Part of a small language model's weights.
Size: 11 layers, 3 heads of 32, MLP 384 tanh GELU, 1.76M parameters.
Architecture: rotary positions, no biases in attention or MLP, untied embeddings, attention and MLP in parallel.
Training: a variant of SOAP for these matrices, 113M tokens, 3446 steps.
Each number is 500 + 25 x the weight over the matrix's rms, rounded and kept within 0 to 999. Layers, rows and columns count from 0. Numbers have three digits each.

# down: layer 4 MLP down (transposed), 384x96, rms 0.272, rows 208-383, columns 0-31
# up: layer 4 MLP up, 384x96, rms 0.293, rows 209-383, columns 0-31
down208:495498503462495511444489514533436501471508518456548528470480507593460492566506522504489525502499
up209:511484515509489456465511528545501501516500500508519529476510508514516526467482502554503480521500
down209:532474492508482490544479527478534538518508515504450500506480514474519550512469520476532486531505
up210:558475504484500501513505511482524502482508546507504514510508494518507512511513531527484485499513
down210:535541520535511503456462505470496458467463519464517490533474518487473505500498479477485518515480
up211:473542487459516504505485522457542505481455518502454481489481470523503498420490477506551535531532
down211:489542446523503483506510518525482528560477476450491570514501487477506527453479548504515484531500
up212:491459506546477487483479492487505523495476512488517509472515549521511460473449512500499545519567
down212:460487486477516462503472518489536460479497541484499512521509545513442503502475530533467506462486
up213:479489472562475510528525494478518483505530501485519542431514481517466515504474493487472521515427
down213:483523537534462508508513479553492501507520477526475487538467493486529444512518500495518512478491
up214:505466514522465511507488488516543516512508523512510517492519526532479520533497502473479519513508
down214:523506491511515484520480489507487528527513477505502499511439457499538496441524514503500485473490
up215:539494468499505498501506515514537495504511526479444539511495503485496515505515472472483503516520
down215:521473498502477516493500472468463540484502508487485455458493508514543493510453509464505489470537
up216:543448526514482524503503505469558512530497507496525527469481487492510467557509513468502501450478
down216:495507496524528480527538502508485462521509507515473524538493501466488532477509543525511479534480
up217:492476512459472510464516538503518520500460533516512496508465510477496506483527476491510513485450
down217:471499502481487488462515501527525510475484507538506484467504464508496526512507456464491513513483
up218:526493438535488500505511544492512506496533522521492490514515492490532532473550531488506420491494
down218:518515517484512535555535520507510495482536470474535513482512534494498476488451488476448483492470
up219:507472490544472464543506487519557501451487491523474471474489532514550440484452519453498534512443
down219:504491480499483485529558525460532477455487503487485506475492548498488513461532469523537481499478
up220:506501498500454524483515522503479513503549493463521496510518501531492462580525505500561495564515
down220:498504475501490478529535444491493495538512506471491521514490495475520521437470519552481501494459
up221:491488499484475529487470483484484499488526509469494503558504472536449539514483480507513504525528
down221:495472476505489543537508497473537489495478482537481521498541496498447520485502519525500494492567
up222:479461551549492534489505477493491539521514491513447496521465518535470455537502533482491493554498
down222:535504515449464510513448500509525477525501528502515493521480549535521517471522485546490475525458
up223:521483545499499506475518512515490462516537518514517514500520532524483440544464505515498487546533
down223:519491496462510538547529498480503489497457486520497511519509505471510481492535525525480521482444
up224:481431489545461464449471553518478554476496479538484542514482467455512517466494511497529484502509
down224:537573505507528496502467498485495543511515482529490518527507503500504502456439478512528500511527
up225:519532535547512506474488523481475489511485509510497460469509517509513506505490492496505511511491
down225:541495506496504523503527514514477475474480471537496519474506515526523489517460524530514474507501
up226:547551478480478471478492491501474493481488550462522485537505518470512490486523491507534499520440
down226:542471515531451449552519548545484545535502486482530520457497512510476503516517490541435507577484
up227:492508497484505541496478516529511543528487513511556477517515481459493479512525513506522482504512
down227:498487502533511520509559497543487490494492502512502470459475515493491522481429553544512490485582
up228:502530512486518465521447517507550528471491526507497498497451508485488522488513559499583531500522
down228:505511476551518514485475509468513516524472461524512496549488498465458499485451503509518529525485
up229:505538479491487490507560507490482467480517496511478491493489512460479492446489531494478508493524
down229:506468487472470509535463539515520511492508492516520526514517511564506495480519479524494465478566
up230:481495481506494494536509520501531528520534463552528455489477534506567482489480534511515506519459
down230:510508451546499461486487515531448503477505513499492507493493482527504517506509526512482492515531
up231:525495512474446520539472489532508535547478510475490544478515553523506424501514567508488499473518
down231:552494502516502476543514505512484505471498541513532468491519522482457530513531492523516555513460
up232:514473512503520519475468514512535502551541488523510520507514534504488455521474462458506549528532
down232:498475506508466523595489516520461492493501502509509478541518520463519487539499473472483493498521
up233:438523515520534513511519515487471495496487536501515483534515531486484495501504502517516472490497
down233:496501508501463509457534497489458499502499479544465506454455517500523504515478460535492519522515
up234:515475548504521502527492533527487477482494506503501555492495530504495499490471516515553488527511
down234:536478512524502495512554519530502487513496480436526488479524484468512465466520516444484526503467
up235:521495535524503494485499496504487478506514530527562473522510453451476504495488515503526496536546
down235:516511507546543504472483537453497511485507516491448497533531539468514533527502520485516467465527
up236:501479520458497502509521496464453496516484473506492553544499474577484440533497514496512516475508
down236:504568464501504516506524527492492547513544528507496550454521531493460521500496500481470497492436
up237:487522519523489529485512496481484533524470512502513504514513518526498494551484509476504533518529
down237:489549480507597456483509496526494480505512484487501529508496553500509485460520517509451505471485
up238:511503520527451486515503484486543486482500499543523524530507484519498460506465494537493477517505
down238:541505477468466489499465513535495522526521509475467496463491524511507483526529527523491501485523
up239:509481466464497475474510472488484537482510473455499460508494523468474514509498483505508512548455
down239:584506501451479442491486509528483504458521470571516500521460504503502509547527450531534473506508
up240:462509501487485502520484458511544482464482512524475512542522472538528544515511508532497499517502
down240:488513464482537491492465511518459533454458514479563537483497489486522502493521488474509494477514
up241:493476494505512489516484486528494524473529499506477478511472491531537459474484504509533508476492
down241:532443467484481475528522498517594500472490499469481511489495512480474526500474527531510468513482
up242:502466479513491480499546499544488485532528508489501487519490518571539510472471474524516474539533
down242:477496483530489538541497511498550483488460537484536471465524509527487475513511459489532505557510
up243:461496511493507540477487549483486519501492494522483480514504521527490454490464523494492538488481
down243:543497540473521466529477487493531488490458463477519502460436450498502504482484519465500476505476
up244:505476542564504507481547499492505481450535460517522485475456466513450493501499487494515531523514
down244:502489489495490489481508536492480472498514484522531511520526509559510504513528522539472511542463
up245:492486455514514499484523450503493538493497484546514471492515522513511465518453497494466508482515
down245:524503469479566502512440486528524470536506497490506521577491456495511527469490506515517494487468
up246:505513492534519512509486450479493549529490510533487465488451482530518496449516546504474479499451
down246:483455499517495483513506537511530483498500489491517512486498514526532520510433520516503543435503
up247:516503524517470537484493514449515464466513505533504532479539509486512527479514492481504481560530
down247:507528473532489501497530479462464522507478481474500555483524477519523551524464467517518442540503
up248:501497520430506529513492518517539483504488521523460477487490478472500516523530548464485540471485
down248:455519501502520477490484517515500554491478493416493502559510554444504532494473492484509492451449
up249:463472459542478526517510508484515481504568472510510512503504489475478496505483515509466499538497
down249:520527457476500487496525480466524469502467474493506484482507478536524499547530464466492512453494
up250:520481510472502481532475508522518438503480508541509496533492432493509483509495505533482489490493
down250:481483517515507490529463491491487490534502523487504543486527540503491541511488493471484523485489
up251:467457472505476448465482516471464490505516503510499498513491535526491492463497483520537524499519
down251:519465496534471513476516512489505455446503532536498539506482557529449497532509457499522513524476
up252:516457491486521477486466518533521504471521481529493472480503540560471530463517491478567510499441
down252:482478497506567469532518484463463527524532457490514528505519494495471509483543484530493496511488
up253:525510468496496498503497512494460490525498499530508513478481501504536497507476465513486485541482
down253:503499502475488483510488512551482513460478465468494492522521524507487516482506479508490475473511
up254:496514489524489463541506481502489508469482524482496481508497482469515488509519508495503510564519
down254:477508517498566480518503495498465494507465513519496513487518487461483502517473492451505513496492
up255:479501485524507475551525485519520482495546513494495547509535539524461483516516460540534540501517
down255:511506491516457511525474468473497448505508480503445530520484503494495541534488521509533572531498
up256:491480504501450489530537469465499499494484475537465496487494492461495521476487490527497493532514
down256:469487471492549465557535489467490524521495518456512509515496514503512499462523504509513533482484
up257:507499513492478529487470529469523504525523458516506499500507553499505481500535476532498505465458
down257:528480499470525486513481510516510512460502487483504507497508506501455515484541483491503503518527
up258:491525511479483475470481484519466474536467531494513495494507479462530488564502497518558492503484
down258:491491493492512485536480510513504470460482474493496464525463554518523517515477536500429496504505
up259:500458498528491473487509499521478510504488491480500512516520494519477520544448491482475491491449
down259:499503510482526492551471482473574481524500502487514493525480504485486523453519489505527503468487
up260:488491540522484515470504511470507481470510484516510514513544496500491461531494470520475483526494
down260:474513498485463453470513529476499494466513470515537489481459500493511523509493478518514512530479
up261:522488538507502438426486499522477480485518522571514501464532483494504518493504506476480499502435
down261:508546478503510499519455472513532499450492492494477509526486504475552504527506528489504462459500
up262:514493510454474489535493462510520511446477538539485531486552463442492532464494509481499494527471
down262:464530492472499516473511476462473484545424505521498461472484513514519506442519436454467557519493
up263:518498477517472517505476546523448498493535525514554484515530475500488485493463482482466486448524
down263:471492469486529528493494476490526552527489498470509477492470463484474494461488532506514509434493
up264:543484520503519518445484522521492532525501511474498468457516486527468487523555494549495554481587
down264:507492505503531517476492483525498554532498486500586494493482503515475482503495502527552511530507
up265:541530509507503506485473545476521519467521565456477473520481526466464494489484461493524466488501
down265:527507426506452488503490474475486500482493522535483445534528469530496528480518505501516514491529
up266:502501497487518505509501498532487508505536504508515505492474448515477521499482477483472488483480
down266:461504545473497541473510522506511516459513464504498512473543505502475473491506495541511475466509
up267:506519481495485492502488501524493512437511514514531517507533517494493506464494474517470522534511
down267:509516454530503502480505511492482436492506529491516463508532480471474513518524542501520511493447
up268:485478517524497491476509557519508480521508492481512533474489499504474507508506472465501522485488
down268:488490497542462524506505498485478498486494488519486496527451462472477516491516473496503471469510
up269:483544493493486507470505541519493490514518519479485486489518478478509476492504463469523478484477
down269:489516466474512476507516451511532492538484479487523486530476523449487545492484512520487524474531
up270:515485494525511496431503552495515486493500490493500521509464496472543507500472546517474481508514
down270:516513514483478486529487451529467477465506528492518509509490477542462515511479523478497487489507
up271:467486501457530546491523503479534520465507450525464484499515531483529490490530510487486549518492
down271:457489523488515563498502511505485516510481481486503502530494500466504469507465536537490473534532
up272:485539530473469540511488504522516504515493526528448524471499495515515479464516473492474519481496
down272:496509511504528469517498514466522525515505497480521464501460537492474461539546496522530501504493
up273:534472488532478456515519440486496471522470526474552535492525513482505541474492498527511483516500
down273:486544501499460509467501490504492554494509460468453508484513507495498475548467514446486503504555
up274:519506540497486497500506485474499520482489556493460505502514416467563508519513500425437541525468
down274:476502480554550531506493474473500488542477519518521538497511525517491518539513505479518491515503
up275:506445529533495464505505501490483521478501505496476474505545488439541492516491527495503485495489
down275:515500507560472460513507479532503548468521493496500478535481508482527535482460454571539512501512
up276:485473569506497544530509493469483515504501520497436521500502482551540527528489459477497496519469
down276:564455472486540465507474505510522512503518461561525506466489521482518500458456533495487481515427
up277:467544532521496510527501497479459471511505488534460509507514485482484505506482495491522499499517
down277:520566523492512515495480494490487517477543489480505497511524516490488501501448533488499521448508
up278:515497522504516514533484516516542503469492478490465489512497479503539468465504433487481496541523
down278:468533499492485551483470501486510459492544487492527494517517500522530517540506475486513520505488
up279:478478521509489469501481527517522506498502524511490556474505530508510499483504515492485520503497
down279:493515479493532505494507447492490497492461457503517502539475514501491523475495488509516497495496
up280:498527477489515512491512496474475511515451521511436549506484520505511510495515524549534496504534
down280:552513521544437535510541502498459508490500491502476447437504484497490437508515468504519492522511
up281:530472532511486509513475497478486505500481530479514516488528459491524488485492481542544494483505
down281:523529500498488446455479508534456486468523512458504486493515511521562501498455471494485471512530
up282:478484504505527501497462527506436523497506468490521518445514542506492506526489503478526498510516
down282:480527536478545492488517473484473570483455480492495495520476481450512464503518483502499537486510
up283:525499533503531486530505521484513499451523518452488448500486495516452504519548515503491494445434
down283:474526466455508513487467495502495504484472497442508478516511481523498499498518525482459506448535
up284:544539533491476535489471498516489496558519478468467518508475488539539495484513472505508531531495
down284:498492479484483502513494487478515526464478495506498471505493505508497524531510512521545504468506
up285:521487448526514489479497487534513417490477504535546478501510490517523518473499508530493505494516
down285:467527480480526496476504531484497486488467467541509492512489445517512514513502503459474496508490
up286:531501497489537514534490493496478525490485510500472534522499469501494508448498516503521498525474
down286:473515493547428515508492500493519491504524557490511502483493534505542466527487517492458480479521
up287:520543503501522495505531459526520489452506540489496519521546500468490470462505458482469494536487
down287:499484489499479482504480460487499535401508547519420501566497498517485469487530492507487489513490
up288:474500521520482501465505444479494521490544511515498503526498496477486521506475475499483522542475
down288:497506507495512502495476529511513538493445490509472540512465499540503524506554507484541468464525
up289:503512469473457485498484509532506544564515507504483539539484474492502476483512472495505528487490
down289:478465484550500506486498535504490504499459511483470504472472534516501507504493522530503476487495
up290:455499512493476486512513477486500494500480545495532519470515538472472512553508516481476516487535
down290:491478499488524503499517519526493512499485462533528503480538526500457494491483513549473465504564
up291:528472512490490478457524567508466504486509491507495484508491521520486518515505539510473455503482
down291:538525485529477528515537487482523505535530495549504496534475517473511515527473485487526496519523
up292:503489479511487485515489500505545537504502490441470486507477503533502479515503478451484519478490
down292:483537509523503515504510438516491484518530475504513491502476491501480492524468520546487474527487
up293:519487463481503503527512499495489530507481475535544525498525476492508487503510490512522462461475
down293:557535467495496499447515485500523467497522506524489491455529479484488488510523485496513525527542
up294:523482532484482507473508517477512489528457506520498494492571489553483515462460517504498536516547
down294:556464517499446472503480465521451504508504501484510479469467499510555500535530492516503541525516
up295:516550561476527511488472511468550510512471494521525460472494523529514500519491522536500482500513
down295:486495462514460497480486495479458490530525511449509505478459527485537519490490488513481468496457
up296:527449529501492509478481516502514526499446506470488462521491488502504483473527510531497487493520
down296:457545504478471501515524491495484465528481488466525486462516494489483495482499506519541514491489
up297:507495482476481550481509507495493484508522511439506531470531474497517537512532512509460537505488
down297:511487502493522509517498508538495532489488495563524519511488502528451481527502488493477500459547
up298:515501469456510511499507449501467505512530513477493523521510481467463463506499491497515449510480
down298:492505451522540500541507488572554506495512518508499504525490538457496508489491495481507514474486
up299:479507532493521484524476498541505508474493488504477529479490486476477501512470502507527512509443
down299:520525482511470523479515498475481503521486529477513475474484506485494515505514496518485488522535
up300:499508539532523483492493463475482554537457528462479498493457526540487485500496541500461463535479
down300:482475547484530448527489604525534506508537507489489495482504546469522509450477452514485493516554
up301:482493483452529508499484498446491495480496479538471512504516477478511489490508509512532478536453
down301:463508530491446506504513472546495424535506502538552500528554467416523465468524509536505527525459
up302:528496476468537485532523518482458494501490557490469500494499447483507469504520503491537526490480
down302:516511519491487553540497479525534511527506472478527497550535519473509484508436472535472473553528
up303:461503494523513487480477476479491515483539533477516462463512517517518482506505464492464519509514
down303:479537546483491518487494475479480469497559495514488527500521486475521523533523518492507513522512
up304:499510510504501549525508483478490527508470480553488503494535483472519481495452480464531495505496
down304:475488470485528510457501467504469469506494529463490497491465489474531527499514507458530532452501
up305:493499515533464480486495535480487492498510488541488527510546511512500509500491529450532466532484
down305:478440482465551553498507457500496474489484525498498514459491528490514478471497488476508498490499
up306:458474569514513527454467495482480541470535480538465479544505491516468526557508496547508496520546
down306:465543471495524510508445500509508523501467457496511526567487464478505531506538488478539519449538
up307:490477476535520496495515476547501486489499463487448538520520486518531507487488569471481526494488
down307:514499494501529525517486495497483502510523528484521486514472501463513510461537477513494462505516
up308:527521530501530511467497496483497510491537495512519491480479502501497508514484466463501547514541
down308:502526487511504520477466493504544543499472521487525523515541530472488447493501489504501495485526
up309:512543462498475490496484483474485502461530489481536489521528467515537484508505534539527475504511
down309:513517512487513473494547483502511507498522509481433510559514500502519517432472514499469489483460
up310:487490499524529532506457468511511477542481480473530511528466492535449486498516454530493451455464
down310:441498466485466489516475509497500471511515520530493500499510481498521519496496522451527536453516
up311:450514536539504506498499518488509505529459539457461511484498469529492503516507513507532508479466
down311:515479511492498478437495490494544471485548476510479510506488474497467525500534519476521509478485
up312:497505472478492446494499529504443508498515477467502536508486543513556456502481520522475508521519
down312:473471468506493470485523484539534457500556508504491483529467556485493504500528512549511502479520
up313:515506494514542499479501505495458516482510497490481441506497477524484514556433497518492515541512
down313:524500473482499469539502511487507466504480529520537513531497553457540494510478504495508505483503
up314:481505535507514527494503512466518496533508507494511531518473484506537545565486495476452486512498
down314:506496517481502509550463463517482518511503509497491450521507503473486483475506456496497508499490
up315:495465513498532470481498542465509511522483511495480519511479474467485482486510506520530498491518
down315:483498510455481507494508471499501485505541477477476519533495482507495491502498529493518488510441
up316:496540505530465565528500506557517463544520490490481454491458440496509517486476493512482560481488
down316:489472478454479507522502510461509489503454519485492505471483511514494494497519477511540470518498
up317:470490535524530519512488516488456477483496506508463513500498525532518524448482552516467488510526
down317:502541525522513500540503487507473504512535482499524510504521465467494502516518498502486512500455
up318:545488496513501520531504529524497511470486467473475526494497483519501517477450531508483536487470
down318:479503506479525486509510489519544484477505510536522505485519487509497482487489514489477506548490
up319:518519497482484527545490546509497474542533493486525471498513490489551514476508550483490507464509
down319:504511527530484493441510497501467495517508476500489474490511511480510474511481484544498510475479
up320:546482505504505541556521498445537503485484468500522537510477488502491506499471491485517511491449
down320:512499527491430528491510489531479549547569511528501470460524530496526478532468508498503499537521
up321:512478497510483526482464445520518498532522558516465488524527503481510470533479542508488535488514
down321:521440561463505481455501551505497532490450460504511493527504510523517490511509513437514475496497
up322:537506477485533501480493536459503500444496486507513476525492507464488437478500461524501492489530
down322:501533516483504487509486524506524480537510493475514457490531538518465509512538464505537495491503
up323:484527474490502495472516495491551465513483550482473506494504475502486460464520538499492521462505
down323:439463541481515504532501499449485518507505520460552472521499493503532497477464486516505540538529
up324:513503490536485475496511494492507523538428541500492491518477504469520522489505532487503531476484
down324:467503514478501479501534532464472439467478473529539495544512527468486507502521479530525479563504
up325:474521449492512490481498468464517506504500494492520520460483485491485485483498512507501522485509
down325:479498517500446473481505481501494480544502524561529498489425523469521505501532507484519495522519
up326:487532501558469503465476535479511492466541517498491478500461514468477488501493471498521495531506
down326:516520468466505485513492527510518496478488514498537552541487502510488511499531484532533523449479
up327:495459506557493514528532503499461524490494534446541519511508523547463516496452472516473487490502
down327:473503459503463498525496479473502544517484524536498478515481504498490525477499498493465535444488
up328:561498460463490508522458502516522488450515551513479497517486540519515526525500479522484483527556
down328:478528450512463492521522475491489485516518509487478493514482493512539504483481527488477556476491
up329:493470472473533515492469493488494470525498518531525544492484519514514484494472519509496513465520
down329:484505462478533526508482485503533478480475515476490461544521469510498503495480481508470539486516
up330:521494484465556532493494515531517458489491499542513548522499485503506467463513556463500474480494
down330:485496481521478498510516459515514502509513522475468480468464524461505514510504484511501502464516
up331:491517503457502501497552484484512504549472447484500491514483538520477450522486484533509486520528
down331:524472474480481478451477526524497547495501549509496526521515532518520488445513480506528467499440
up332:519480527444516496505515489445515485521492501565492537500508494535523472458475442496504493500470
down332:469497466544503502497507471552502482486516524474516474542493505476447525506518529481509527462519
up333:511526508475530495524516461474519546520490492502472476508500449509559477504483514518499435517469
down333:472505522500489499480480503484498519534542476489530494531500508530511507534504489503499496554479
up334:489510492480461525490489517513484477531479516524546505481504474484462538495493517514543510509526
down334:508479518508521528576476484533498471512497513467492480511509477494528504489542511503455544475515
up335:538491509483480481530517482495515538481494506456507478515502474476543541519503538522493507545492
down335:464497501482560497484483489510507491511495466527555531471516537489526470510494488503520509505525
up336:534454516490517531516534492488490528512495527520479549531505516486469514520488519524457487500504
down336:517496517503497512531487461484500468518483486494451463517497512507473526565496492539496488509514
up337:499520484501485477458495523476528486529540549530499469493466498490488538478495483514477516480511
down337:503536441478484523533464470464494486487524488523524506528467455539491545501508483483534517469502
up338:522468497528502514547528517523461526507527489485500546485480452487467517491495490509481507488495
down338:498522486520475494474454506508467498502488520449506500490455498487552508482537548475508532473519
up339:502521517529522498497483492467468454529476541482522477467497515485497465525498461515482499506509
down339:526512511480515503450511496483492479473455518478506509526471517504523501495479497502489490492524
up340:507484467529526506507528500460490503513524482509491499542488464492465475466473485508507561527514
down340:471489445509486468503530495534496492569509467529461491506493507499429500473515522491456527460493
up341:486514513501520502493500521521495532473515478505477525525469475499522488475521505489522503512476
down341:504529491501502521514497462514490477542504492493508503504492504532494498487474543480516523470512
up342:510517463564523491493499543517501484486510481494493505479534511507476462525527466497513422478540
down342:495478482469531461475467516509504477544513505513487514550519510470520510455539455496519546501456
up343:460488528541516486528507492483552505463528525457514511506500520512476498554446489542472484508498
down343:487511459498493441500525474490448492458490467468487510493446485462476524478495508508468471494495
up344:481485501512469529484525484481503512474506500525494510526493497525527474531528479461499492531521
down344:479494520475502468501518458471515547503546502452463529497496503495476511525464473511513483458488
up345:497456494449504517494517464473506519493491500492482470469493514490472471503449518497480477502486
down345:466510493480516481469455532527498531535537528490478516464498523511469516526490522469482508465495
up346:541524525475481468476507539528515501454517501487498474467472479448502501535496512494518449502458
down346:516528508475520497503502486527489511538469482494546500503509485492523515498511511470473525487545
up347:524462513501531498521519487492489483483555530469474469514480478484493502524531481482491498501504
down347:490484533509515497469478513529540472547478461514509540491507505498503469504459518507526497467484
up348:490485470471452501466505511511487514507482494475503489483494510525520492492548481482536467471490
down348:476492472495517487495518530459500488525483498508535498524478490511497557488492531490508500421526
up349:505516525553491498487526533498482560507514521499526504472498492524535508484515514503477506465520
down349:547507514485509489531476475488488494502474496542481494510506490483507487487534463481502508481492
up350:526491498533446495474473529519514522519485485503504509491509507514500489502503513529503518533484
down350:448492491506423515507485488475528551529444523494476586504496501515515492476491518541478460532474
up351:486484478484503453513543528531444530455507494490528492527496490473512485476456483529487471534478
down351:503489508496499480529475540473471482507456463541552509488541464492524521487537507476473535470430
up352:490480490532521518468513556484511518483513449526489484468508503521503454475516516444486490484550
down352:501532478503458485516528525522495491482517527479497483531513489505502531539481541539469480544507
up353:506516475466493499493508482503486496486535508505487538486494491517481499449492500520515494488525
down353:537518471474498517472523515481491453530529496503515484557490526513467499514492495495475480496505
up354:506506511533503506443553490494511498515486501484522485505484477478500500558557513536504442524505
down354:494564482539505496520494461467546515531447502517487488522497481506505531498447495507514478515473
up355:449504515456502526507532513487492497491520513503493549490522488508511510492525536535494455530475
down355:459509495477488463499460476523515505565480434554504487544476495457557525518534481540514529450494
up356:502474527564463473490509501548509520511532529503503540518494496480495443496520528550520537474496
down356:545471485530518457500515459524493514463534469533516481468491596499507521507532442528476503526503
up357:542548535507533511523485542522533489510476493492468464491502494489478513491505530509471521514490
down357:469504505483496497519495520526500490460478480535498517529495557530513476524519561534512515507516
up358:454505539523459478501472469481461488492555463514500477503484512490521488475483520505509505521470
down358:422512476508523494471485485495527472581468515556493486521505508472459529502511492499522507505519
up359:531523518477450444443454492480488491508504524456510491507504526486505543463537533523507495507507
down359:489480497480494509510499508527481505503543507503515512529514521526479504517514448490481502463515
up360:516535523480483469495484491526474503441457513488488478485486500493480470515472505510497481514517
down360:519505474491513476486492483516499476514511517526509473524524495452465495582522532479546499492529
up361:514475498539466515489568488445501468506513484517523482462497487508504504505471486572512511497533
down361:490527518503511529486510514468501489500479518429520539502515501490476465451494478486491482481554
up362:518576535508498480456492519542501480494507515483490497501467508481528486536486489521506538466494
down362:520495476492516468490512454536523531495504538493459535504472483494469477447467523522512479509502
up363:450501499469467495514487519475473480483520535510537499497507505503448508492515480479470472494512
down363:505487471519516519510525541489501517494526499540489495503525527523502471482525520504495471503492
up364:498476502531496485459500499491513513489517485486534471511489523484476456477460496520495483479548
down364:460518504525505514506458554522486506477504479514480529469477485514501521467565468469523476448515
up365:504462509490513480467494525508533513517535521513479522509512515542501514489506491512496482526440
down365:495559462525517474468514511497547533487478507485518486520481520514485448463517464512490504490524
up366:452444549493460471509510510549505507503483491495521488494503456507538453527457500530514503493512
down366:499531489527512557488488465467534518472521507533432468546540463521511524479464532520483533483494
up367:494507490551499464491482555470464500501507471529497471510524504520510470475495492492522513516450
down367:479512535466524507508508464462464458527511460475483490511533461502467506497468466457504489528489
up368:508514516499550502475540505531472492502558508559488555496467487525492456473502464515454491521485
down368:519487513513494487542521529516518507510494472455458513488480498517479512471511478467507523502505
up369:472492491505497502481487515484546526453516504450546510532507479558498450470491475498482487506513
down369:476529512483420546519529488533467502513515484485476524479538473515507482510552547517506519482469
up370:499465526533469503492527494512505469538476511488514525535541494490503498514506498500520486520464
down370:506502542486479496440555485490503465475501499488509459478496492489477490519483497492542524523540
up371:468483526509523506458484473513519514458494536467522505492497495542514505502496490539499548560510
down371:475521485476488565555494506511489490505512476486548486499505554487528505478527487500516508479486
up372:477468473470478485522490494542518524492481561481512522492503510511533470494504530530516533485527
down372:471522498518511501467484507425500517497498496492514484521508511512454478485510495500531542498519
up373:524515502481527484435474470470510471523516491487479487483522485480528443493500493477503495529481
down373:509478489531478482482545446464467504519498524534504506437483511506459504483476527483481478491528
up374:469502507506531468515503533469488514488496510489492522471500492500481463503478486486530502543509
down374:543508485507538467487468494456526509485458512481513448511438503503472509506513468523454471500495
up375:527491500494460485510522467506498457482526499527479536497511512508460456496544519475451507488486
down375:497516572547508547517485503538502526539494514513519420511491478524532529524513510528528528493502
up376:479461484478486471530497529477509491504514487488477474475519471468540491499502567552505501517514
down376:546518496491455535520505526494523483461466538499522464526513501503472493483477494539547478480485
up377:532498514543506510472511521472508502480541518508499492514490529485519518499529536524485496499470
down377:505521489470489474488488507466468485499538494527524500482531493480489525522503479514493474501510
up378:495491493531509515490488527476465506507509492501484499520554512533543505485509485501543528510436
down378:468502493450475477510514481513505503538505520510534515494502464483504498492481499509524483477490
up379:524506521528514491487502531532510555456485476491495511527497463476472493516487464521512523484465
down379:492454478482487496494491487498496492481481507477514513502495487508520496506510534485530535515469
up380:455504470534497513459531537465523464471479515469482471502521489486474493518503478491445498539551
down380:525481532501517485512493437545522528501512494504476512462499490508491473539514472502494550512516
up381:516469544500477467494498500508505485450473478496539481454502455540526500493515467501474526481475
down381:504505516506517492526530526479523483490452494537466471494495498495500509504524493506492522455478
up382:530493539562517485532506547484475469470482536532498519485481487511485490544469509473478497524475
down382:507530502505480504476514526509525513476469509529493494522494447508517463484512470482493468565550
up383:533493474524521502497502499527468530537478516474487494456493545509462482529489472466466483537498
down383:462508505501505491496567506538430479503490556522526473526467553525531479529518492524470480508523